{"num_hidden_layers": 23, "num_key_value_heads": 2, "intermediate_size": 512, "vocab_size": 2048, "positions": "rope", "bias": "none", "init_std_qkv": 0.048, "optimizer": "soap_variant", "beta1": 0.95, "beta2": 0.98, "lr_head": 0.00728, "warmup_steps": 200, "max_steps": 5854}
Each number is 200 + 40 x the weight over its row's rms, rounded and kept within 0 to 999. Layers, rows and columns count from 0. The size before them is the row's rms in percent of the matrix's.

# layer 15 attention query, 128x128, rms 0.172, rows 73-100, columns 0-127
094,123,177,151,156,230,229,206,225,169,194,147,184,211,269,175,213,223,180,201,196,301,207,167,196,207,250,223,119,276,220,176,225,216,211,184,201,184,152,218,159,257,186,238,229,164,276,245,194,288,183,209,324,180,295,193,211,242,208,178,163,184,290,147,159,214,169,198,167,198,160,203,212,195,217,261,246,199,196,281,196,177,190,213,172,223,235,176,177,275,186,223,206,214,274,262,142,195,197,125,169,216,235,251,215,210,134,167,212,223,187,155,261,217,196,179,211,147,136,161,136,251,180,177,175,209,213,157,206
101,245,185,221,241,224,213,229,142,143,208,184,269,206,192,239,235,178,204,144,222,179,205,199,149,233,230,114,256,153,214,244,185,254,241,218,216,230,263,273,116,149,197,207,160,190,183,104,247,217,130,190,145,209,195,212,226,211,198,133,209,228,103,166,204,180,211,233,221,164,210,151,169,197,230,149,198,186,224,210,238,210,228,185,222,214,234,242,200,168,252,226,207,203,130,172,261,293,263,208,264,206,201,224,202,175,142,169,242,235,192,178,175,175,202,240,222,154,200,157,269,150,109,139,149,223,250,254,261
092,206,188,192,192,216,208,133,202,200,279,199,232,204,149,204,249,183,255,224,72,157,237,298,199,206,212,211,217,275,192,207,178,209,177,141,241,148,231,234,154,170,220,183,205,301,171,246,243,204,211,232,154,212,209,174,189,174,213,209,192,219,237,250,276,170,198,250,173,238,265,230,179,137,287,189,248,226,217,200,189,244,188,252,129,174,161,170,158,180,229,213,210,150,140,228,143,128,233,203,220,196,157,175,127,227,261,109,236,266,225,210,175,204,202,221,193,258,252,213,209,247,234,226,244,180,237,181,238
094,224,247,175,175,187,226,201,208,188,242,138,161,207,235,214,231,239,216,230,210,136,193,180,132,182,237,181,189,169,264,192,179,227,204,143,171,204,208,131,218,182,218,243,124,190,223,220,165,216,256,218,261,210,240,266,202,217,174,173,219,203,175,193,228,214,180,117,173,246,242,184,270,188,298,230,121,156,160,127,219,149,234,198,56,192,278,211,248,141,165,142,231,219,196,181,142,136,224,131,169,238,216,176,199,189,206,184,166,135,166,271,150,172,191,155,224,242,213,179,157,278,180,204,231,173,217,198,181
093,231,222,192,226,241,193,165,209,214,177,196,180,246,229,184,115,278,128,179,188,210,198,232,134,224,207,173,254,142,205,136,196,177,209,240,176,224,232,140,242,187,203,187,247,219,212,170,261,178,114,176,147,256,256,215,193,96,198,255,276,177,143,215,191,179,246,181,256,194,212,214,165,128,178,132,133,189,197,143,190,211,262,177,148,194,148,201,217,127,218,203,232,205,296,211,154,198,233,243,208,247,173,230,242,158,199,152,290,234,246,215,196,135,248,208,173,148,175,186,197,156,247,193,185,190,221,263,155
099,260,182,191,135,139,177,216,197,249,211,252,207,219,200,215,197,230,126,207,249,173,210,208,167,206,121,171,134,180,197,202,219,187,145,158,183,243,155,134,180,237,239,211,183,258,250,252,231,211,179,227,193,249,177,114,193,160,258,309,162,187,244,202,204,237,210,195,193,208,223,287,217,215,141,193,201,208,170,187,192,212,110,149,164,175,189,166,133,255,181,206,206,264,197,188,196,113,161,182,193,238,293,285,218,227,254,211,161,136,197,281,276,193,209,235,189,203,215,210,220,232,256,187,254,159,212,165,162
083,248,203,228,211,177,206,196,223,168,194,191,191,156,256,224,161,265,178,196,163,202,243,150,204,245,207,199,205,135,186,166,277,226,196,199,255,196,321,182,216,193,232,184,181,206,195,173,189,235,197,178,221,126,122,216,243,142,162,208,300,179,181,221,225,252,243,242,221,203,162,175,251,170,141,199,236,212,213,214,196,154,170,240,261,225,226,253,236,249,187,172,254,168,182,201,207,268,180,225,242,199,233,232,278,180,156,237,309,106,171,227,271,247,231,137,150,198,215,239,262,176,202,216,151,175,282,243,183
084,291,169,212,169,244,210,185,183,239,251,253,161,217,171,195,171,216,236,237,185,136,177,193,121,236,167,216,225,91,193,185,250,208,195,164,163,132,190,137,162,205,235,186,265,184,210,218,253,163,185,190,194,240,176,181,165,203,142,227,158,248,194,225,227,235,187,237,252,272,79,240,238,304,237,141,139,231,154,167,163,185,179,225,187,206,137,242,184,199,201,159,253,219,156,178,170,144,226,173,251,244,256,215,158,175,254,198,222,252,187,251,149,178,187,211,154,196,254,187,272,140,194,209,212,176,224,218,176
088,242,165,166,162,157,140,227,154,122,178,261,178,128,247,237,223,214,221,155,254,222,214,221,219,179,200,128,291,213,214,241,243,216,240,253,211,225,124,283,255,146,194,173,220,169,231,155,184,194,200,235,201,148,203,105,232,248,184,111,235,213,217,196,245,213,174,171,269,241,231,148,198,206,184,232,208,176,181,228,120,203,176,189,169,217,258,200,229,137,181,220,231,243,205,174,245,238,219,186,243,156,198,223,167,228,241,206,205,122,159,227,147,86,192,217,274,180,218,191,131,200,189,197,156,249,210,212,186
086,229,230,209,200,191,217,135,170,168,261,227,218,266,136,179,149,216,150,226,238,272,172,229,258,263,135,228,218,173,221,222,226,144,187,240,184,225,178,186,213,189,234,246,188,243,222,128,195,192,213,125,140,206,207,194,180,207,183,221,185,170,231,174,198,166,135,240,201,178,207,182,207,111,227,189,242,218,199,197,121,152,139,176,232,188,188,162,233,280,284,204,190,184,199,160,205,181,112,311,239,257,172,181,163,207,218,218,291,206,297,272,239,218,249,246,169,208,143,203,187,192,227,186,215,282,175,181,212
080,220,167,217,198,252,247,219,253,257,226,220,229,282,150,189,224,213,146,146,266,129,256,242,165,249,272,196,209,140,214,239,203,212,174,230,237,184,130,211,168,184,206,214,212,192,141,203,173,283,227,118,169,238,118,253,158,191,303,165,196,130,171,195,180,165,180,204,218,247,187,185,187,243,152,177,189,176,175,138,240,212,230,215,164,208,214,126,213,181,197,204,231,195,232,197,256,172,150,181,219,195,179,252,216,193,120,216,210,256,265,239,141,167,248,185,221,270,162,270,239,234,156,227,267,219,187,240,226
080,188,162,250,229,235,126,205,185,221,176,198,231,196,263,242,149,168,231,243,199,195,229,172,156,162,190,151,221,227,157,173,209,152,159,183,179,161,322,188,148,174,164,188,234,146,169,245,259,260,219,205,153,177,239,220,165,236,146,146,167,224,187,260,255,206,221,270,195,175,195,155,183,157,234,279,258,181,117,158,265,170,169,150,184,170,232,224,185,183,236,203,195,222,152,208,191,216,147,250,161,208,150,228,157,168,249,222,207,244,275,208,191,234,305,182,184,179,189,166,177,246,139,265,163,198,204,198,104
086,242,220,183,192,185,170,197,180,238,192,119,243,238,160,188,203,165,155,280,163,182,185,206,187,160,185,222,213,231,187,208,153,184,162,161,260,139,152,220,209,194,114,245,106,196,132,161,222,137,163,174,241,228,238,200,109,271,152,184,166,189,241,299,166,171,175,211,179,152,301,207,208,235,178,216,212,177,201,183,102,165,217,270,212,176,183,211,197,246,153,216,204,186,192,169,214,156,176,214,189,161,230,215,169,228,214,215,284,145,137,139,229,193,241,252,255,163,225,250,259,193,254,194,221,150,185,147,172
090,270,173,240,127,205,280,240,263,231,208,204,250,252,152,120,204,168,222,211,188,299,225,250,183,203,209,211,228,261,226,215,157,174,221,203,184,207,244,214,235,178,247,146,271,229,226,207,181,147,227,221,266,129,227,217,227,190,203,142,186,167,278,145,214,207,296,159,248,175,213,214,143,192,210,231,216,203,143,195,204,286,194,201,216,129,174,167,231,173,223,257,226,250,193,236,206,213,175,256,180,204,253,263,177,217,117,216,172,182,199,254,134,189,272,229,202,215,160,257,189,218,211,209,138,215,167,218,267
085,219,223,194,259,210,228,222,233,199,199,231,277,139,200,139,221,207,129,184,166,165,245,167,219,166,168,196,147,227,226,292,178,228,208,136,188,151,225,204,177,233,157,176,252,222,230,77,225,174,214,150,278,208,210,221,167,190,187,168,166,173,162,197,159,225,218,220,147,102,269,209,159,224,247,147,202,272,200,218,242,146,199,256,238,231,215,206,239,308,233,264,227,166,165,227,226,231,226,287,120,178,200,244,219,160,221,150,196,253,183,200,220,175,217,208,200,135,221,231,158,135,186,199,177,160,220,199,230
094,232,245,189,199,206,180,229,163,172,197,207,226,144,259,206,231,193,142,152,122,213,260,191,221,206,204,217,175,118,185,195,195,137,129,231,168,261,206,231,198,204,231,258,243,190,196,226,225,176,207,229,152,195,171,226,192,189,289,167,216,207,323,135,194,171,276,140,204,162,199,252,199,288,260,233,239,144,158,209,177,252,142,177,227,125,217,269,177,243,174,163,253,201,139,209,227,183,239,217,238,243,222,157,203,274,186,220,185,130,157,205,180,227,236,167,178,226,183,247,222,117,159,199,251,145,203,189,152
095,186,170,173,229,236,222,250,172,169,117,299,173,243,205,147,211,191,144,203,270,135,107,185,214,242,191,202,213,214,191,302,197,232,241,211,252,190,129,217,285,213,227,116,227,113,206,203,182,173,241,157,171,184,237,238,217,175,197,160,229,218,259,151,171,199,257,197,250,208,182,177,232,205,140,204,249,195,174,146,190,187,266,189,198,198,223,176,220,141,201,194,200,187,225,233,293,210,199,141,197,177,256,220,274,235,252,253,107,205,257,130,192,193,222,236,184,223,166,226,221,200,235,212,232,239,160,237,225
090,178,215,214,190,181,196,223,230,259,185,166,260,170,198,184,203,114,232,155,210,166,192,166,261,190,200,218,151,130,87,275,241,194,155,210,253,174,245,227,156,205,189,148,251,262,232,196,215,179,235,136,226,216,160,243,168,238,199,271,168,165,139,189,244,164,256,211,191,185,210,143,274,220,164,157,221,203,246,228,164,179,225,252,214,252,151,228,215,113,204,199,188,226,206,194,201,207,230,179,246,146,191,263,236,163,208,208,240,167,201,180,120,211,230,170,206,93,140,209,253,160,131,186,194,237,241,212,292
076,183,208,190,188,192,233,125,197,233,237,208,197,239,141,233,228,190,191,132,249,183,142,165,236,244,225,210,149,134,125,171,231,166,106,253,255,200,218,150,165,170,193,214,212,205,170,176,172,137,220,316,212,220,259,254,198,271,264,176,215,147,251,250,151,228,193,299,203,168,193,193,184,186,220,253,193,210,232,169,145,224,154,222,209,162,168,194,220,201,226,193,224,187,171,186,219,166,196,281,185,281,179,254,272,210,202,250,188,123,197,239,160,226,190,222,175,138,201,203,128,198,198,243,250,193,265,179,266
093,285,135,210,208,225,178,206,170,165,234,235,280,225,245,233,231,207,218,164,197,229,197,276,170,158,215,176,208,192,134,316,271,234,231,232,278,240,235,231,175,194,229,251,112,214,182,210,209,158,201,174,167,159,246,183,183,142,279,194,195,166,166,194,209,172,221,180,194,201,227,158,221,176,161,135,151,231,179,182,250,207,244,180,281,139,126,197,216,184,218,195,196,184,157,216,306,183,204,131,242,239,229,175,143,202,256,193,199,192,149,144,229,180,233,110,188,263,202,214,266,166,243,195,207,173,191,188,173
096,150,171,223,140,220,174,155,144,230,198,225,196,141,233,109,153,195,205,217,194,188,209,189,294,154,182,223,239,252,151,186,206,149,207,196,203,244,185,234,167,258,203,233,169,186,226,171,181,227,155,234,238,219,170,256,248,214,220,232,193,212,197,191,217,154,190,221,175,217,198,247,203,239,295,154,266,144,167,175,210,199,193,228,168,272,70,183,165,254,302,166,191,191,181,205,244,198,209,226,214,264,152,241,233,219,193,121,249,178,247,179,172,173,256,105,161,208,167,165,154,270,233,226,155,166,253,236,192
077,313,211,138,198,194,171,205,239,215,187,199,78,185,210,228,202,185,211,186,220,183,218,217,149,183,173,226,157,166,172,164,212,167,211,184,231,242,210,243,165,155,185,224,233,235,229,195,158,185,243,185,185,157,188,195,239,221,262,130,264,184,175,237,213,201,246,158,176,215,160,213,235,267,161,147,151,194,213,194,183,190,168,170,242,120,183,227,141,184,247,279,213,127,151,164,145,228,195,223,236,214,214,303,207,246,140,150,145,182,202,210,195,156,332,225,169,191,301,221,228,213,221,177,221,215,140,221,249
084,267,252,199,161,183,218,200,179,205,211,214,237,216,225,190,220,185,230,215,175,226,232,202,243,208,186,246,176,207,197,298,278,196,232,191,196,214,225,156,259,215,230,207,229,211,236,245,211,207,200,278,186,85,159,199,261,142,114,235,207,200,230,203,64,270,111,191,267,204,127,160,253,225,179,235,254,203,237,208,170,170,172,187,207,227,163,135,209,219,197,211,224,205,198,240,97,237,167,187,218,240,183,202,258,217,182,169,275,195,180,195,221,166,143,205,146,226,214,264,191,216,230,153,235,214,207,279,156
087,170,232,250,330,173,246,227,221,202,196,218,164,282,193,183,123,190,262,160,197,204,180,160,196,196,175,171,140,114,242,113,232,200,205,283,191,161,268,226,232,169,237,214,157,155,217,166,171,285,214,193,238,136,224,234,288,174,177,186,211,202,208,205,160,216,202,182,165,241,201,126,197,229,227,198,234,252,215,160,207,214,194,231,296,228,181,187,170,209,110,171,201,219,192,199,193,212,166,215,225,190,164,190,224,229,232,199,256,150,129,261,204,148,188,153,181,131,227,151,254,227,184,279,211,237,188,239,188
089,195,265,128,211,249,205,173,211,302,235,179,283,178,165,206,166,241,197,181,208,240,232,178,164,149,160,251,166,215,176,245,188,197,177,190,212,175,188,264,251,233,177,252,198,159,144,266,242,225,227,181,233,187,186,193,185,186,260,276,196,274,167,220,201,197,212,163,285,249,194,261,138,162,213,191,139,192,226,218,174,196,226,179,237,127,182,130,158,208,252,206,200,227,199,238,192,251,201,180,189,248,172,226,129,292,153,221,212,225,261,154,172,232,173,269,232,210,230,154,200,255,140,170,269,291,235,201,209
087,200,136,183,182,229,185,243,156,95,176,263,182,283,209,254,230,242,270,159,250,261,187,177,189,109,153,240,185,131,232,122,215,177,217,241,248,134,175,207,209,187,181,230,215,180,287,180,266,240,188,151,201,163,163,236,166,222,159,216,234,196,209,174,257,207,258,195,172,191,173,158,247,189,172,215,211,130,124,185,240,257,251,253,157,130,216,241,229,231,191,264,165,226,204,249,156,204,191,166,199,205,200,208,298,174,183,209,153,220,152,242,193,181,212,211,181,198,219,200,226,269,199,214,232,270,255,225,188
086,235,138,179,177,223,207,146,174,288,104,208,223,207,198,129,216,249,221,196,208,238,210,170,176,196,225,196,138,181,193,160,132,176,152,154,236,132,141,147,293,154,207,188,219,247,163,207,184,226,245,251,86,155,166,236,196,276,211,184,224,166,253,171,149,262,153,134,179,157,166,175,197,235,150,222,216,190,214,200,247,253,210,159,209,199,271,246,216,252,200,248,201,208,195,115,238,159,209,236,203,221,202,172,201,129,205,175,168,245,209,146,200,283,160,222,175,225,180,181,199,191,246,201,257,166,242,151,225
087,143,238,165,207,264,265,276,177,117,212,202,180,149,238,169,183,188,182,190,144,246,212,148,148,232,264,274,219,226,198,179,184,211,192,176,311,185,124,215,133,213,166,199,202,180,209,222,139,266,220,284,190,182,181,149,201,249,195,152,205,174,171,199,228,168,219,228,176,269,184,331,147,164,191,200,192,131,249,213,184,157,198,216,159,165,161,155,252,246,200,166,238,202,212,187,180,192,170,169,224,141,211,251,161,227,255,193,156,209,213,150,164,286,230,204,246,184,218,262,192,238,245,244,192,214,228,176,213
# layer 15 attention key, 128x128, rms 0.183, rows 73-99, columns 0-127
102,176,146,202,192,131,189,223,225,188,179,256,112,211,191,241,218,254,270,162,185,191,117,178,206,219,183,149,143,183,243,215,127,173,110,224,246,220,178,155,140,207,255,212,276,177,200,136,255,95,179,167,226,192,203,189,209,168,300,209,168,172,178,211,212,239,252,145,251,172,204,164,173,156,137,214,162,177,172,224,237,234,147,162,178,199,231,248,206,224,210,160,182,187,258,193,143,278,174,136,236,203,160,223,197,172,160,200,140,166,198,196,242,122,132,218,159,199,160,157,218,173,157,252,177,210,190,181,226
090,181,212,144,217,283,182,195,221,260,237,145,210,180,109,232,209,184,186,198,184,142,252,310,170,186,195,217,135,262,201,187,179,201,229,186,209,162,158,217,183,258,165,227,180,177,208,147,177,232,188,262,212,173,214,171,156,219,173,196,221,177,225,269,199,194,184,263,216,195,140,211,152,120,250,219,198,124,236,172,212,303,185,201,165,145,150,166,160,193,165,173,192,213,152,163,201,206,178,189,229,221,205,214,200,204,205,225,131,229,187,228,151,193,278,224,230,234,209,163,227,308,143,104,238,188,227,108,138
121,230,238,307,197,201,224,174,157,163,220,182,194,164,341,227,194,193,156,174,194,184,161,172,192,202,164,219,141,182,257,207,254,174,217,231,232,292,151,153,258,270,248,201,189,206,194,193,228,197,167,135,227,169,215,241,213,208,175,178,237,256,187,131,200,184,223,206,134,183,240,160,180,212,161,244,216,253,123,152,163,158,231,222,218,253,225,214,213,220,120,249,154,196,236,238,212,183,278,188,162,138,267,285,270,173,212,145,213,194,186,137,201,209,182,200,188,221,128,202,196,139,207,149,155,200,173,203,167
097,222,236,254,269,234,210,218,174,217,266,195,242,258,110,192,197,244,208,204,259,187,144,205,229,198,162,214,212,195,151,213,332,189,245,137,248,231,263,144,235,209,241,141,201,202,176,176,194,257,196,220,171,167,237,192,209,252,146,214,175,264,119,221,250,250,200,236,213,189,231,176,248,148,166,264,202,301,201,172,176,147,241,273,215,215,197,288,130,241,224,230,176,223,188,261,172,182,215,190,202,183,240,223,239,209,217,224,152,139,221,202,207,231,232,173,242,209,196,174,223,282,220,187,206,117,190,172,204
092,120,185,202,235,191,236,252,254,164,209,201,179,142,186,144,120,218,260,205,162,210,149,205,210,238,250,182,95,244,177,180,171,198,155,203,248,140,309,247,206,217,235,221,184,198,168,196,209,224,169,172,227,226,211,155,261,236,207,176,203,226,197,198,122,266,213,226,237,279,217,272,191,143,262,212,201,179,203,247,294,169,226,249,99,196,214,203,190,187,228,209,174,153,162,193,205,193,228,165,224,205,221,243,156,187,124,278,236,180,200,252,191,284,230,196,169,243,188,153,207,201,158,220,248,250,179,160,164
090,255,177,194,281,178,195,173,182,273,139,173,225,220,223,225,191,308,206,224,174,182,179,183,251,205,147,205,219,211,243,135,196,143,191,222,263,253,200,176,210,167,189,198,247,199,170,274,181,253,176,143,168,182,188,263,214,201,137,163,193,216,215,238,179,202,203,195,128,181,210,242,164,244,191,214,238,159,156,164,202,213,157,167,168,227,188,202,251,157,201,204,160,192,263,249,324,211,272,114,165,193,157,285,221,224,215,194,147,207,246,292,159,257,218,233,269,130,241,190,216,241,170,217,164,233,220,240,179
114,242,204,107,224,230,172,166,251,260,158,215,188,198,192,194,197,212,229,205,198,267,223,146,186,169,200,146,185,258,183,193,153,218,228,237,179,85,219,241,153,209,198,163,168,192,203,196,191,202,208,212,182,199,174,151,207,220,209,235,260,174,175,234,169,230,81,176,255,264,98,242,257,140,187,161,159,167,208,238,192,257,212,255,115,141,158,192,186,178,258,195,284,141,179,161,220,258,184,197,218,220,131,196,94,165,132,222,185,177,148,188,255,187,230,215,181,175,221,173,194,180,227,181,242,221,194,252,226
084,170,232,204,183,169,243,243,191,260,224,254,205,167,202,199,185,235,192,220,156,216,162,189,217,188,202,165,186,232,191,173,224,200,182,136,214,146,136,239,237,98,200,146,153,162,265,232,251,152,273,178,263,181,123,207,179,202,202,209,278,246,180,225,117,255,163,178,191,212,70,238,196,185,183,191,206,210,180,161,148,329,176,213,163,120,232,223,187,204,247,267,195,195,193,212,245,216,171,228,197,192,204,208,161,215,142,165,233,238,201,235,166,226,172,232,202,191,214,175,145,299,220,176,267,205,236,236,145
090,314,165,134,227,136,162,237,209,190,208,161,163,261,109,185,148,209,230,164,156,143,157,161,194,186,211,197,236,176,198,267,206,264,221,259,151,124,193,280,130,218,182,273,136,159,183,144,252,183,234,212,203,187,206,190,188,230,204,151,153,256,258,134,188,221,166,154,139,235,229,198,211,156,199,156,225,161,211,177,225,208,165,261,220,147,249,234,255,211,221,178,224,186,268,197,275,231,195,190,194,216,168,158,132,159,165,264,132,193,197,206,145,146,235,213,227,228,200,172,187,231,189,210,251,212,193,177,184
088,164,122,190,132,190,200,187,218,133,207,139,229,207,187,153,207,181,175,205,158,181,127,186,174,226,162,151,229,175,175,289,221,217,299,158,242,214,212,225,221,175,163,205,150,150,236,238,205,242,111,247,194,205,246,223,225,234,220,136,206,206,243,205,129,172,225,186,176,212,210,187,235,186,196,148,187,240,247,222,207,187,151,172,224,190,105,127,186,216,165,217,249,194,200,177,223,203,167,210,254,194,262,127,264,135,206,187,269,130,147,127,78,205,198,177,215,180,193,229,236,233,247,195,249,203,183,162,146
088,191,197,179,218,229,172,169,249,232,168,179,163,171,130,196,212,136,268,239,194,229,193,217,203,178,195,191,200,178,201,155,255,128,149,198,221,126,247,193,274,127,196,146,259,226,240,282,246,197,263,234,195,182,279,245,173,182,203,213,253,226,190,194,222,211,159,251,216,187,138,128,211,111,115,160,124,146,219,270,212,238,267,195,276,157,142,214,139,189,185,207,176,195,231,173,140,234,223,117,232,235,223,188,144,247,201,261,256,182,193,177,194,237,168,198,224,183,159,210,183,222,204,220,228,200,240,158,235
087,242,281,140,227,214,283,214,208,210,208,232,299,197,237,141,139,182,162,204,167,144,255,199,191,185,228,285,150,217,241,230,185,248,248,192,250,250,244,229,211,293,208,181,182,200,128,217,165,234,184,227,291,207,216,237,183,231,244,192,231,272,294,223,230,248,253,171,204,213,218,173,191,210,214,126,201,226,153,273,206,203,266,241,185,139,208,230,225,150,176,203,193,209,223,190,196,189,265,214,235,156,231,206,241,158,194,170,177,220,183,188,190,165,282,245,232,187,189,165,181,178,193,138,233,211,239,288,252
085,228,143,108,183,240,180,236,273,184,260,225,214,206,255,179,179,244,240,211,200,228,162,256,173,195,178,236,184,204,179,167,214,159,247,190,166,250,202,216,149,210,251,159,190,225,248,115,222,160,239,210,198,218,161,211,239,207,201,179,296,141,162,213,220,177,209,290,210,217,195,156,319,151,185,167,219,192,197,168,194,263,192,141,223,237,221,244,266,248,230,128,136,174,191,211,171,248,239,181,171,235,227,220,172,191,242,206,196,190,212,176,176,194,232,184,209,218,202,135,137,269,282,270,199,288,136,233,243
082,142,216,194,201,212,148,312,214,160,181,216,136,159,229,233,210,179,287,201,250,183,181,197,179,234,148,221,192,171,186,180,228,185,154,195,201,208,181,183,159,229,188,254,172,175,242,165,209,258,195,192,225,238,241,310,162,231,250,191,110,195,222,205,321,249,200,180,200,162,219,196,263,164,234,128,211,205,211,283,101,148,227,228,188,287,179,197,242,211,249,221,288,221,227,187,165,256,198,127,226,207,261,214,242,170,189,210,213,208,156,201,198,126,224,200,167,192,141,184,189,260,246,190,185,188,206,179,211
091,195,161,237,237,226,171,243,153,134,238,166,180,178,225,218,244,109,214,191,220,218,146,229,131,165,244,284,224,237,159,93,197,221,242,232,240,175,239,184,133,230,179,127,201,160,157,139,202,201,238,212,213,179,181,260,139,210,216,180,201,161,143,233,234,142,225,191,146,231,208,198,244,190,189,173,268,251,183,217,134,263,227,248,210,185,189,156,192,206,192,113,249,233,121,200,207,186,217,185,178,259,203,168,170,243,209,147,196,192,251,146,183,201,200,144,206,276,274,204,304,249,214,186,181,164,171,189,200
093,212,219,162,206,128,248,218,202,210,205,150,166,279,181,123,247,157,171,168,253,243,189,305,191,233,180,219,219,215,205,186,184,200,165,211,191,140,247,178,191,224,207,253,171,153,206,193,174,192,211,186,175,136,169,178,203,162,261,287,152,154,238,157,199,201,142,259,208,129,150,209,244,236,145,185,202,192,239,228,239,158,235,193,112,113,160,148,216,198,179,215,213,189,205,197,200,271,117,214,247,153,249,237,192,253,188,164,196,281,198,263,194,228,257,255,240,137,265,186,255,252,231,227,219,190,231,246,188
091,222,229,154,283,208,124,170,249,222,177,157,169,241,143,162,197,120,188,265,223,204,123,192,229,233,151,219,197,214,198,228,193,150,205,156,124,150,188,236,205,247,138,179,234,265,200,221,318,128,219,213,196,199,165,197,172,93,198,125,121,288,233,156,203,199,252,189,204,224,176,194,189,189,242,165,214,154,237,171,232,248,207,190,242,213,270,252,244,215,226,164,282,190,227,179,154,176,146,180,159,259,212,132,218,224,183,198,239,204,199,221,211,176,199,167,227,182,216,177,228,208,121,210,208,195,199,151,225
089,207,147,170,197,253,216,206,259,198,250,149,153,169,234,165,126,208,213,215,177,199,281,264,228,174,204,303,149,206,122,169,222,178,211,126,223,187,186,156,165,159,204,125,194,232,180,108,239,179,209,188,201,188,234,224,162,155,249,215,218,166,255,222,236,241,109,240,245,236,172,244,166,124,204,236,212,157,190,268,184,180,207,169,268,199,164,179,178,197,223,193,216,207,184,151,249,151,245,89,212,279,149,201,261,207,165,154,227,247,206,263,172,194,220,226,183,230,268,208,238,256,220,200,205,206,188,167,207
078,223,197,122,163,241,230,187,261,195,276,126,243,248,242,192,196,186,248,225,231,194,268,246,245,188,224,256,204,202,230,291,197,181,225,172,213,252,194,227,179,199,205,253,172,162,198,309,243,214,199,187,192,177,142,204,241,224,220,224,169,177,224,261,210,207,148,191,252,308,154,191,208,206,179,224,154,130,241,245,214,213,241,196,169,186,122,193,126,226,191,182,175,169,208,259,184,135,213,222,135,212,205,223,192,167,182,193,241,237,181,182,206,168,206,182,156,132,251,260,202,193,241,121,288,130,252,207,134
089,187,227,181,199,236,196,171,211,297,226,166,136,266,138,218,216,250,207,215,182,272,97,234,213,222,216,161,192,172,218,135,218,239,222,248,215,231,211,161,163,186,194,206,190,246,171,179,194,187,211,195,221,248,259,161,168,209,203,267,149,154,311,161,170,167,209,245,213,286,202,210,240,139,203,196,225,152,207,108,182,224,264,196,162,176,220,177,200,149,273,143,155,201,208,163,236,260,159,123,227,172,261,179,204,237,195,122,187,200,206,281,199,223,259,235,125,191,234,244,202,158,208,189,186,222,191,179,262
093,187,303,191,182,124,203,196,182,199,249,149,207,146,212,207,246,303,177,211,152,211,219,258,265,177,321,232,188,224,145,231,191,201,175,253,173,187,217,199,213,223,182,212,173,211,173,178,297,147,185,286,237,276,167,223,176,188,194,244,180,115,154,209,174,226,182,217,207,168,206,201,186,227,127,141,197,218,208,251,167,235,225,192,184,235,129,169,239,174,275,208,262,235,236,219,139,254,222,152,159,220,208,144,205,184,210,197,180,173,199,136,167,204,133,257,242,157,202,185,252,224,266,207,180,192,172,153,229
086,184,120,234,218,188,282,227,181,199,231,185,176,224,170,129,170,173,260,232,173,272,196,159,191,177,236,214,224,167,269,257,213,244,208,139,171,157,196,183,197,144,139,205,239,258,207,195,216,204,253,248,244,208,245,189,187,151,168,211,202,176,186,177,270,253,223,184,183,84,172,245,197,187,223,214,239,243,208,201,154,183,263,178,156,214,85,128,226,268,196,165,169,201,233,178,205,152,180,257,309,197,219,197,140,177,178,166,166,159,226,166,178,216,205,242,114,148,169,249,164,243,214,260,197,169,231,188,204
081,219,268,231,250,213,169,150,219,180,217,156,187,170,185,244,207,204,270,256,221,195,169,90,174,178,154,201,195,250,151,209,230,226,211,181,157,185,158,241,128,208,148,263,214,175,207,161,185,213,203,132,204,140,217,212,214,209,182,199,246,262,201,221,175,259,185,185,167,158,187,212,221,270,173,229,177,229,203,142,158,231,155,124,208,184,131,186,200,284,199,210,267,176,224,214,147,137,206,243,266,173,217,204,270,234,223,228,249,186,155,246,188,192,245,252,210,166,182,89,257,118,262,121,234,235,169,211,201
081,191,242,163,222,226,171,247,240,226,283,187,194,187,173,213,168,167,142,205,221,188,219,172,189,152,165,168,227,195,175,249,241,208,243,207,180,190,169,226,230,270,208,235,256,173,240,262,182,309,206,222,191,196,199,191,223,192,182,198,227,238,173,198,138,223,220,176,239,166,157,301,249,210,208,267,271,203,130,177,188,185,172,260,163,179,181,110,181,146,133,209,99,181,178,230,230,155,247,254,109,242,223,210,236,167,128,212,222,194,179,301,184,228,216,137,162,155,217,187,188,221,120,171,225,186,175,242,246
096,232,251,247,167,103,245,167,221,202,146,229,156,142,167,192,188,213,234,197,232,221,240,174,165,194,202,178,202,165,138,209,192,179,181,229,245,251,179,192,190,98,153,209,182,234,255,236,252,182,219,252,241,187,193,195,197,191,254,189,227,152,179,209,161,158,223,213,201,207,185,165,170,205,188,166,196,208,99,187,153,151,179,192,232,207,203,262,198,222,208,202,143,224,202,133,227,124,176,244,241,192,237,178,190,182,267,218,222,267,121,106,245,99,186,234,76,186,223,230,146,138,239,189,244,199,169,130,231
084,195,202,197,298,189,224,204,299,196,172,234,242,171,218,191,202,191,213,196,224,213,226,168,205,181,259,240,222,192,191,230,120,234,227,197,189,233,179,148,175,219,214,221,186,149,220,242,238,116,153,180,130,268,223,143,245,186,197,140,155,239,287,197,159,224,262,157,190,208,176,214,201,191,182,223,271,215,170,261,198,262,192,86,271,252,203,151,201,229,210,215,205,225,175,187,160,253,294,239,242,225,221,199,222,238,188,206,105,228,106,200,233,217,185,238,196,211,123,224,175,240,155,184,189,183,243,189,271
085,182,175,231,160,232,154,195,288,158,145,258,171,192,265,163,201,186,248,225,148,211,158,223,301,186,224,184,169,205,195,302,219,187,207,137,209,179,248,287,203,221,212,229,261,192,201,240,170,162,180,253,167,168,100,200,165,225,220,228,230,233,245,151,217,143,212,203,157,233,171,244,222,199,210,182,188,221,189,219,268,195,230,245,136,176,194,167,179,221,177,241,248,292,191,176,109,154,198,209,203,200,284,222,185,227,184,184,175,241,235,165,184,220,124,216,219,245,244,198,136,161,247,136,235,176,274,246,208